config.toml
rope_base = 1020.0
lr = 0.000698
doc_mask = true
dataset = "wikipedia_en"
Each number is 128 + 32 x the weight over its row's rms, rounded and kept within 0 to 255. Layers, rows and columns count from 0. Numbers have three digits each. The size before them is the row's rms in percent of the matrix's.

# layer 4 MLP down, 512x1344, rms 0.0224, rows 200-391, columns 288-319
212:100119146132186111152169116142156117143122122201143190088146127194119084138112153131176124106144
100:128076012156126180142176143179119169098202125138105151083116114120123129095121142090135196098066
095:112114086143119100196114219081103078123109122132108174119120123172076180105175108147108144140127
099:167092134132140155121115166141098155205131132161102166153082106114160156092126145074136161108087
095:115212119155107088149116146101117108133118123172123182107118158134082126125136165147159166132171
099:078142101125100054116106143102150171128151146166104214167110183132147091190147061189100116105159
102:084154135145118164154163140093178134081110103126162141156127135183096174040069155081101146110118
100:175110105093158137060190132102110128130183122135143150110105112100103173159120134127049088134089
099:110078093118120088140126158132157110172134143147098132183027149124082115111147062082150142091111
100:124108070141098082187176141144114107089111085163149142113076135165107080091138106118202134180143
100:134167072087106097144081097159084130143160097106138147131143095131151147131143139082091110175134
100:132133108138110083105147081162127145231140066111103131072093166145192130129208145101110142158165
102:121206148122116074135142224137151143093142081176132138152123123128077051136119116123197156137143
102:118141166139114137117183131181152183171113188125123118150143183134168155140103125118175210091095
106:147121144154107105160149158104184146132150111116116143103123133127132150106117186113135117140120
104:170074140064090130146154189153102122177151108152183107119130155166103148152149126118129054146183
097:141154085107114173185113106173147105156134127154128091111104110131106105138169117139119043104176
100:178095134162154091116120124110147087173163138141120143099114133132160129121122138095131134152159
099:124190172067186085068113182138126092155174137078149156139145147114134092169078095139095136117152
093:136133080134165076165130128124097160081148124114106123121123156175112170137158110142152100138113
100:141117154131103111234120157166091140129121084120153116103155117114128123206156066111140175139137
104:147146083121141105139180140135124145150104152120128135171120136115120111096142171132187135096054
096:155145092193132130146182168148217142141130152086093140170115126105149132120133190062161160106135
100:145137119110094083194127129072164146077138115123112133099125135104147133136161148175079068144094
099:088099111103093156175180153123165170124112100118111115120077130107146131146140118157072138131131
099:105163141165124109080059153145107162105118104124137150171117110122183096086103124098074068144120
102:162129081078134117134180183111188110123096157087141102177076171108155126095093088129132173152136
102:177139159157110123151153164177109149175096196104106089143107111153187206149098139180199149124127
102:118138128098118120110088106110112133172134189100121127106175143148108088114196190130091113178101
099:136154144094100153111144191129102137121168193092122149066115166113108137146146162105177109109132
101:092101082065160140118164146177158085160119140117153084114140138118138176100175095126127107082085
102:134122095117153152152117130120139107168172088148087201134171077124134088167096177065129089151102
094:101102121139185047115099106082149105129100157161156089116078039150122132123111139108173114105157
102:134099085113174064111123096112177149140143131093144162151122151125083134163147165090065137107124
100:155144170171049111101177086146123100158149167045104114125121076172146092144116120148096129180118
097:213122153135137178107026211115085140133095118096131115105097179127143127151091140165121073088149
099:167161126149175107148141124110125119133149174162128159124089172108104128088124155162124115042156
097:128138170125129199122097121164116103110126067097107133193103156108147154167136083067104137138128
099:115117140134177211124080166074114141141145099140146085090153136127120134108139154176159129146166
100:178137089119156078128134150081144116160151118072088139173172148081134163142145144152097130135084
097:106062123067088177139173150165145179124175167139145146154088093138143165147154072080123119158080
098:093138078116111122170092120139138143115129103081126102123151102107104106119141161166132169169155
095:092121051092089126139118171187143124110127180153098098128144092104130123113141148101181060173075
098:148142096177121123143120122161120128092128135075166102099098126124174099156118083124108120162088
099:115132159068127143114059174187147170194134161142140109178193072159083169185121104127157103132100
100:111155148199117178157104124155102116147093049126154124180098066104097169092099100120140094154090
099:146128177153137154078158126153164147145132146114084138099140173108077124123094175111110126132111
103:094121124131107118138168181147095152053123162191111100173160103142130119145127109149193174132146
098:109142097128097170142126114128152074105107150163156155157135143104093175129160087154083149152096
091:166119134128111111130128140114141121109153100146153149117140221095065160146165122139146114142170
093:207093100077199134126143092143110156118163139157123131150175159193120149166142079118127096143066
098:147118152126123109164157126119120123094082147125169090166140150100089123137096101138123102124168
102:094161071079167162159171155153180122146079163137106177129137071112118132071145150106124098141141
096:180151119109102149171161168147134086105081077188172191150138137120154125132143130110112122127116
097:123091139116098135072134168141120102163067192125147120176149147105120134153152100155114084133165
098:130173153102100135139138167127181113135073132130102120109208102148090130119167146128172163156121
102:131116195083056126130086143147191190130178122158090065178185159132113209132156104175111093142129
097:134178223126122146112153151123140190159091106147099124143138121116099114163115109053121109127123
097:132165092140189123122168101066142137098121179128160172191168093162083133108120140122061139140208
099:091143097164219107148098164120163134060095082133057108139073133107082129101133129098159124149092
098:110100168176113170099113110131131145205163056111084138139095140135114124122129156193034127147153
097:149083137124144142147165132093121167131113119125113099121126167123090162111121098121126191090053
100:103085125145068150118096093101129133057122116060062101061131105059156170133152046179140065139157
097:164077164203125101096104113054137069138078144160115120107147148193164134097108222098183158100149
103:064099216155115170142150099172110092126108108136091128068107134121188081203090134112101125164098
097:072083110135158154176113133155126053133096156143147111112144148164120105063080156117133066165167
100:142148115131135130179077085092103147181140106098158169157119141134189091124127180102064107096147
095:166113159124112168185206046124140131149103084068105154140079132133109148167152064109102106165152
102:151164086082112142110081150121163130106148147155150094134082148135126130090123110146163128222155
099:128118114130104109151161052115067090113075091155133147188152114139099159145180095142103118123134
099:122180145153102158161121138121119125073155112108133162077149062130030159135153133094093163119125
099:148049146111145137111119126166114128087085064142125109135098131113183139114141050055130131062154
096:104148145194133092127149115162077171174186132089168093104147164118106144142096109138097132080193
100:164146163154140125155114099084117131097070116143140141100165138127115180146132086096106132115065
100:165128117116118145131129131129167091176141157152065108123071095097199092119143105125163078157150
096:115092132050153125086159137102177133080159137118087189136169171122117194141108097146105156085137
099:078129181136105104092129024115108136122154125089037160101090112097145122137102082140108192137069
099:106085102149085111113120111137145072113151198075113112112153091113162105161148146065143104171161
098:123096176123144158052115106082116115065105064180149132189121123143113100073138045096173167134084
104:105107134157091111185089113112102076128175088085113115101088129142116127080116099096136149093154
101:127071138095130105140100140125098149124083105106123165102128154141049105117130083121114097108071
101:197074168128133136158126184136175169121089120131085178126137144132122123167161157197156115137097
097:090096146144144178102154121195067088111186063092090134140079123156102112110138108137088119134080
095:080120185118095197123118137178110133050143144127128148129114179140094147158129092169105113093147
096:092193122136133062138100116095123144142069119075104132109061190108181154090125091057163131109188
101:154125068101141150096152083147119124131188171119119147099089173141209120142140137133139149097115
101:132120117180116111146095112087121089166108112204075182098123143119119103131101122111181114115142
095:127113113128168160137104137118131138132173164127180115143105089114096089140143152187162169125133
100:098135173114203074155132095125106095105183067112046132131186149114144112093087107144146131155109
102:197102139146145153099137090159091112161136143206108074147185104123139132169104179112122152074119
099:133146179128116153148126113186173158167150096119126154149160177121187094197153118074123149095144
099:108093131187226128108108065128190134150145116174173165083138122119101158097094117106064114152112
099:077140142156161154115150082133144082158121131108095085103066111142172120112115180149111135118109
098:126066146099164118144059046122122141091155122132070089134122165127139119161158095129143069202141
103:140096203104112108150111169127165122095077136165072163129152096146120190179131148118123054108121
096:105138147152117053083082197129151151085146096139154095166150147115160120153122195137109109165208
095:088092120176147128160111142152127182093150167164058093090183078164083143109097167124106186115155
096:143148144158113163062133170182082152173097143111151156136179113154084101118118073159105050120151
100:122173068111119100106184165098138119129081061103147133169113100124068140138140173152123116124134
099:092160097093167130111128086117127056126138190175130119140100182111130116148155111121197115158140
099:152061195204164155106170171090088097138152086150175179099117171112149130126100209148165129170123
113:127103112132214117108109137107129083129125130168112147063080186152108119120121116097127179114028
098:146119126125200158144141114104159149099129110144164113146150146121124129097078131156097146173114
101:159130121162112109092181195165117107126154131153114083145115124135092221161167120167125158130098
102:142111118075167140098095160096158120091104117082192140038137119110129131153118121136121128080067
100:184146135150165123158167188054098171141145100198132138134093097082161128140137054193073167138118
099:161136119146153086134103070146129090111120164130121088114172124138146104143114099132168118190152
100:136089175152157174079136121121158099141125143119124076078119117094198162149161134141110105130104
097:135146038166146112093159165112099158132136153153136131124061091107150164088121138092097079130144
100:060177168111151152109185114145140087130098138120111097136112056119157115091138123134100120065063
100:100154147125121139135114193095128125111127114127153100110133087082114192136154106170125115152129
098:117166098077107143120131108128154160155022117130103136171157180117119176169130169143118061140091
092:140164135214047087157156143214104127163114117095091140074077149101141054071143049128115090099173
099:146101102120107183086174158136167175082088161087096105141134110137154097111115076125092078141128
099:151106126164131127150130019142153071149120051105115185141102168161153131197072156107123144182121
100:116166107170147103103133177137135102111114108142140160052107167169169125138099105124187149182129
101:122159093119246155136110152142153110162105098155127069154110115100109115083142130163213085134108
101:118174110111126134104125140129157106116118134130164087112118103146118082158132179201105137113166
099:109141123144164126122160123123093129187194146125121096136138164134107162128103143153173140117141
099:122111125086080090133135066175141182144142082105097128113119077130153172085120045107086131142109
102:133067053106118132127150114144167071133137143111146112098056139122115110143117149112115130134071
097:202115087098146086075141130117163062111127117147114068169084178094137131162089115108134147126094
097:071086128168121176132138114105096115140142091161070169169082155173171131113154107077123128117115
097:150090129131128096120135103163121148134135111138101092121116174090192087155117130114127152165107
098:150157133111156083114114165174118144133149113167189170102123166130108117120161069105143079090102
101:158117115126188132117131155139151152094099146067117138126085086113105104152137157133173134077109
098:153118166135089137111070092176135171101133170105097191103192107199155072188129138148105203126116
099:137114158107082153087136121098115064163144164132162122115072103145182114126104145107168074104146
101:030098160153143173106100204147107150111150105116182139121140085136104148131141145117128092188113
101:158166159129133156156162149147111137095102123110043148098168166115134121135125102185089132055172
102:113122091121131108206132085148159131164138131119162140144174163125096120190126175120105154102065
098:111042178163170139125146098119124175138144176117094171098083159120128145150131098175111068070067
099:114127121102156119117101125064113112161167095131101098153093097144141102182128169090115118105171
101:154109201056090114107061166143147191223143142222117056127190092124102175120126056094156132132144
093:134124087120122108120106178175161126082158048075068175192064104127108119094134101136173170189135
096:122206105129171178092162119155148113111099113152145146155207156126169155167117140072145118142141
101:145107095163129155107129152111117126128145194134109164131173093122080169107117136105114169100123
098:127178158085095154107116152126161125120073099092181129112113105181140112139123174142154108145140
103:088123135180122136110116118134164107048111191161120146098160138133119144158107123142128108116138
097:117096079104127145066141159145141085137114133148121075152118144114163112150157158150135121136159
097:158145158119138087137138168093127131102116106152137142128077097096169135123170162148129091140144
100:171085177095154067121116086171096102136156111062156134184146120140152109153125120089127169131176
101:124145106073132089125157117125154171127196157057217093162116095094118135093149129093182111097114
096:138168131138179141155096142107084093053083133119128070149143116174080168175095126123139126159100
100:194122042126140109099130137132127088142103066072074130116119157090157138160183123087078173101083
096:099145157073170111132148158150190147125096128172084138095087132130135166169152161140126094075127
097:118132124058122137126092079153095103183152082102114118103186127110123126138212122122095081111156
102:149078178069104107108115101157065157107140121112161149148166092146169101128098190089082127158139
098:105125100068064204087133125105112179162109200111105118195101122128127166024098128145098140163082
099:132206131140111143077135139150101177137167112106074131120116094165145105094077143151123096135136
096:106090168072139133077134179081217145166202170163151121165124117108123151135128101164136122149145
097:124120150127124105153134097135168104094138186097131174138142088066161124120133134129149198073169
094:144121138116133164100100123088124145122129111180148100133141112169081196093102120149150153135148
101:219085106132090129112119101078079182138117111112137101100127145106111101084128131156125136106110
101:156131122127102126141141162109133144130171164101100107127129098107184138188134171090125104090187
099:096114102229153163136170107107150140115105151123106079217132116133157137097111101153119176110044
096:161116183072132086138147159157138133053118131138142130123142127172123192143170124166109100105116
094:138128184131141143148097091147157094102143138112164165110100157113120174124192167185178158180132
097:103151145082118149098168153135090125205090145085122071138115134101167139128141112144087134115144
096:125109153146084164137120172083122080102159077151112116093135143179110140100147131199054208113164
100:154095137106118130123155098089165087140218094123095103154081136104125101097131147110094108153150
098:092150176121105117133091143127132110094165134115128161111125118125150067141105129109129150122194
106:121133109173126106139147174132171167143135176168127108115130187123141064095109169128147129076145
099:132139130183106170144144097149170129115103160157182123152129135131061119102110090149146167085145
097:130126122125099115142100152129178104095178119151122096121112126150129161151145108153119161148147
097:152121115139102153090146192148153125121105162103148073116123139134121114131131119127119106142119
104:139099037074177071104080107138167071083051147147150128095132111147182153146106153170118156158127
098:127119164117100125110140111147096107110153086121129170085116130136187166101193092167085123128160
101:132108154194136187191091187082125105083141078124165104093070121098140137148110098126110077185104
099:165135137107111112034124083164162115103147124138117138124122119135162118163116166117106155086123
105:125125133137088099125150108129138158101084155116053148102171135120081171121142140117103141048133
102:224159154110101103153135057154119172148110131139120162058165134149083056132129089100122158146169
094:129098067141113117164106117152135147124117130125115160105117063110109152169081154119124090142106
092:116125150097113138159099144078102082107148089142120128129118121094122148218131133092091105124164
099:215074198137130135090121147108156137155143135125127168069121115125119134053110145115182118151151
102:214120109118072110148099082158149103204145183063126159184129115151119086132180127190172113107152
103:120051196143150113094154129097143144143108133087165096137142129104107111110033111028137160071142
101:146163142104109025117151157118182159116162047111164141112137081139083118163176171084155148125153
094:131145081129130184120094094142169143157132115171110136162168107132184124153074199131070084124142
098:125170139127105130166121126055110152124092145089147162139111140159104100064116082112139125134107
100:117120167115101125183161122083128139120127137181162115176121124134130192164114103163120175137142
100:076097107097128178180128179097086134089165146162100138165117147119129144153105132061125132114162
098:136145159182135080115081057119073171178156116095103129178122140145137120042078127137103113158133
101:108185075122114208124079150084089102132154142113111128176155139166119171104115154091140133141177
097:109119096113105129040126138135128098100125149140107147151104123139171093138153120177134126080132
102:112186122153167101073114125069159083204189143185128102109072118120137095118186111145064108111157
103:119079106091133206141131118099136073120165162129122133128114089122144201127179115089097146091110
095:089109180113163081106131137079191141125151136087142137133164078130136148122094167167142160105121
097:088100129137116209132158096117183073123122172116147059113137120157171141169067104052123172110109
100:125173158082132099166146188108122101195136107059093131149099094105067157088128125122100110143091
100:109135078109094131128113142116118094118096141129141184161111136156067142166106143138145145123083
095:100138096082153132104114108159100151122148135178088099113125096136126076130131148148082103097115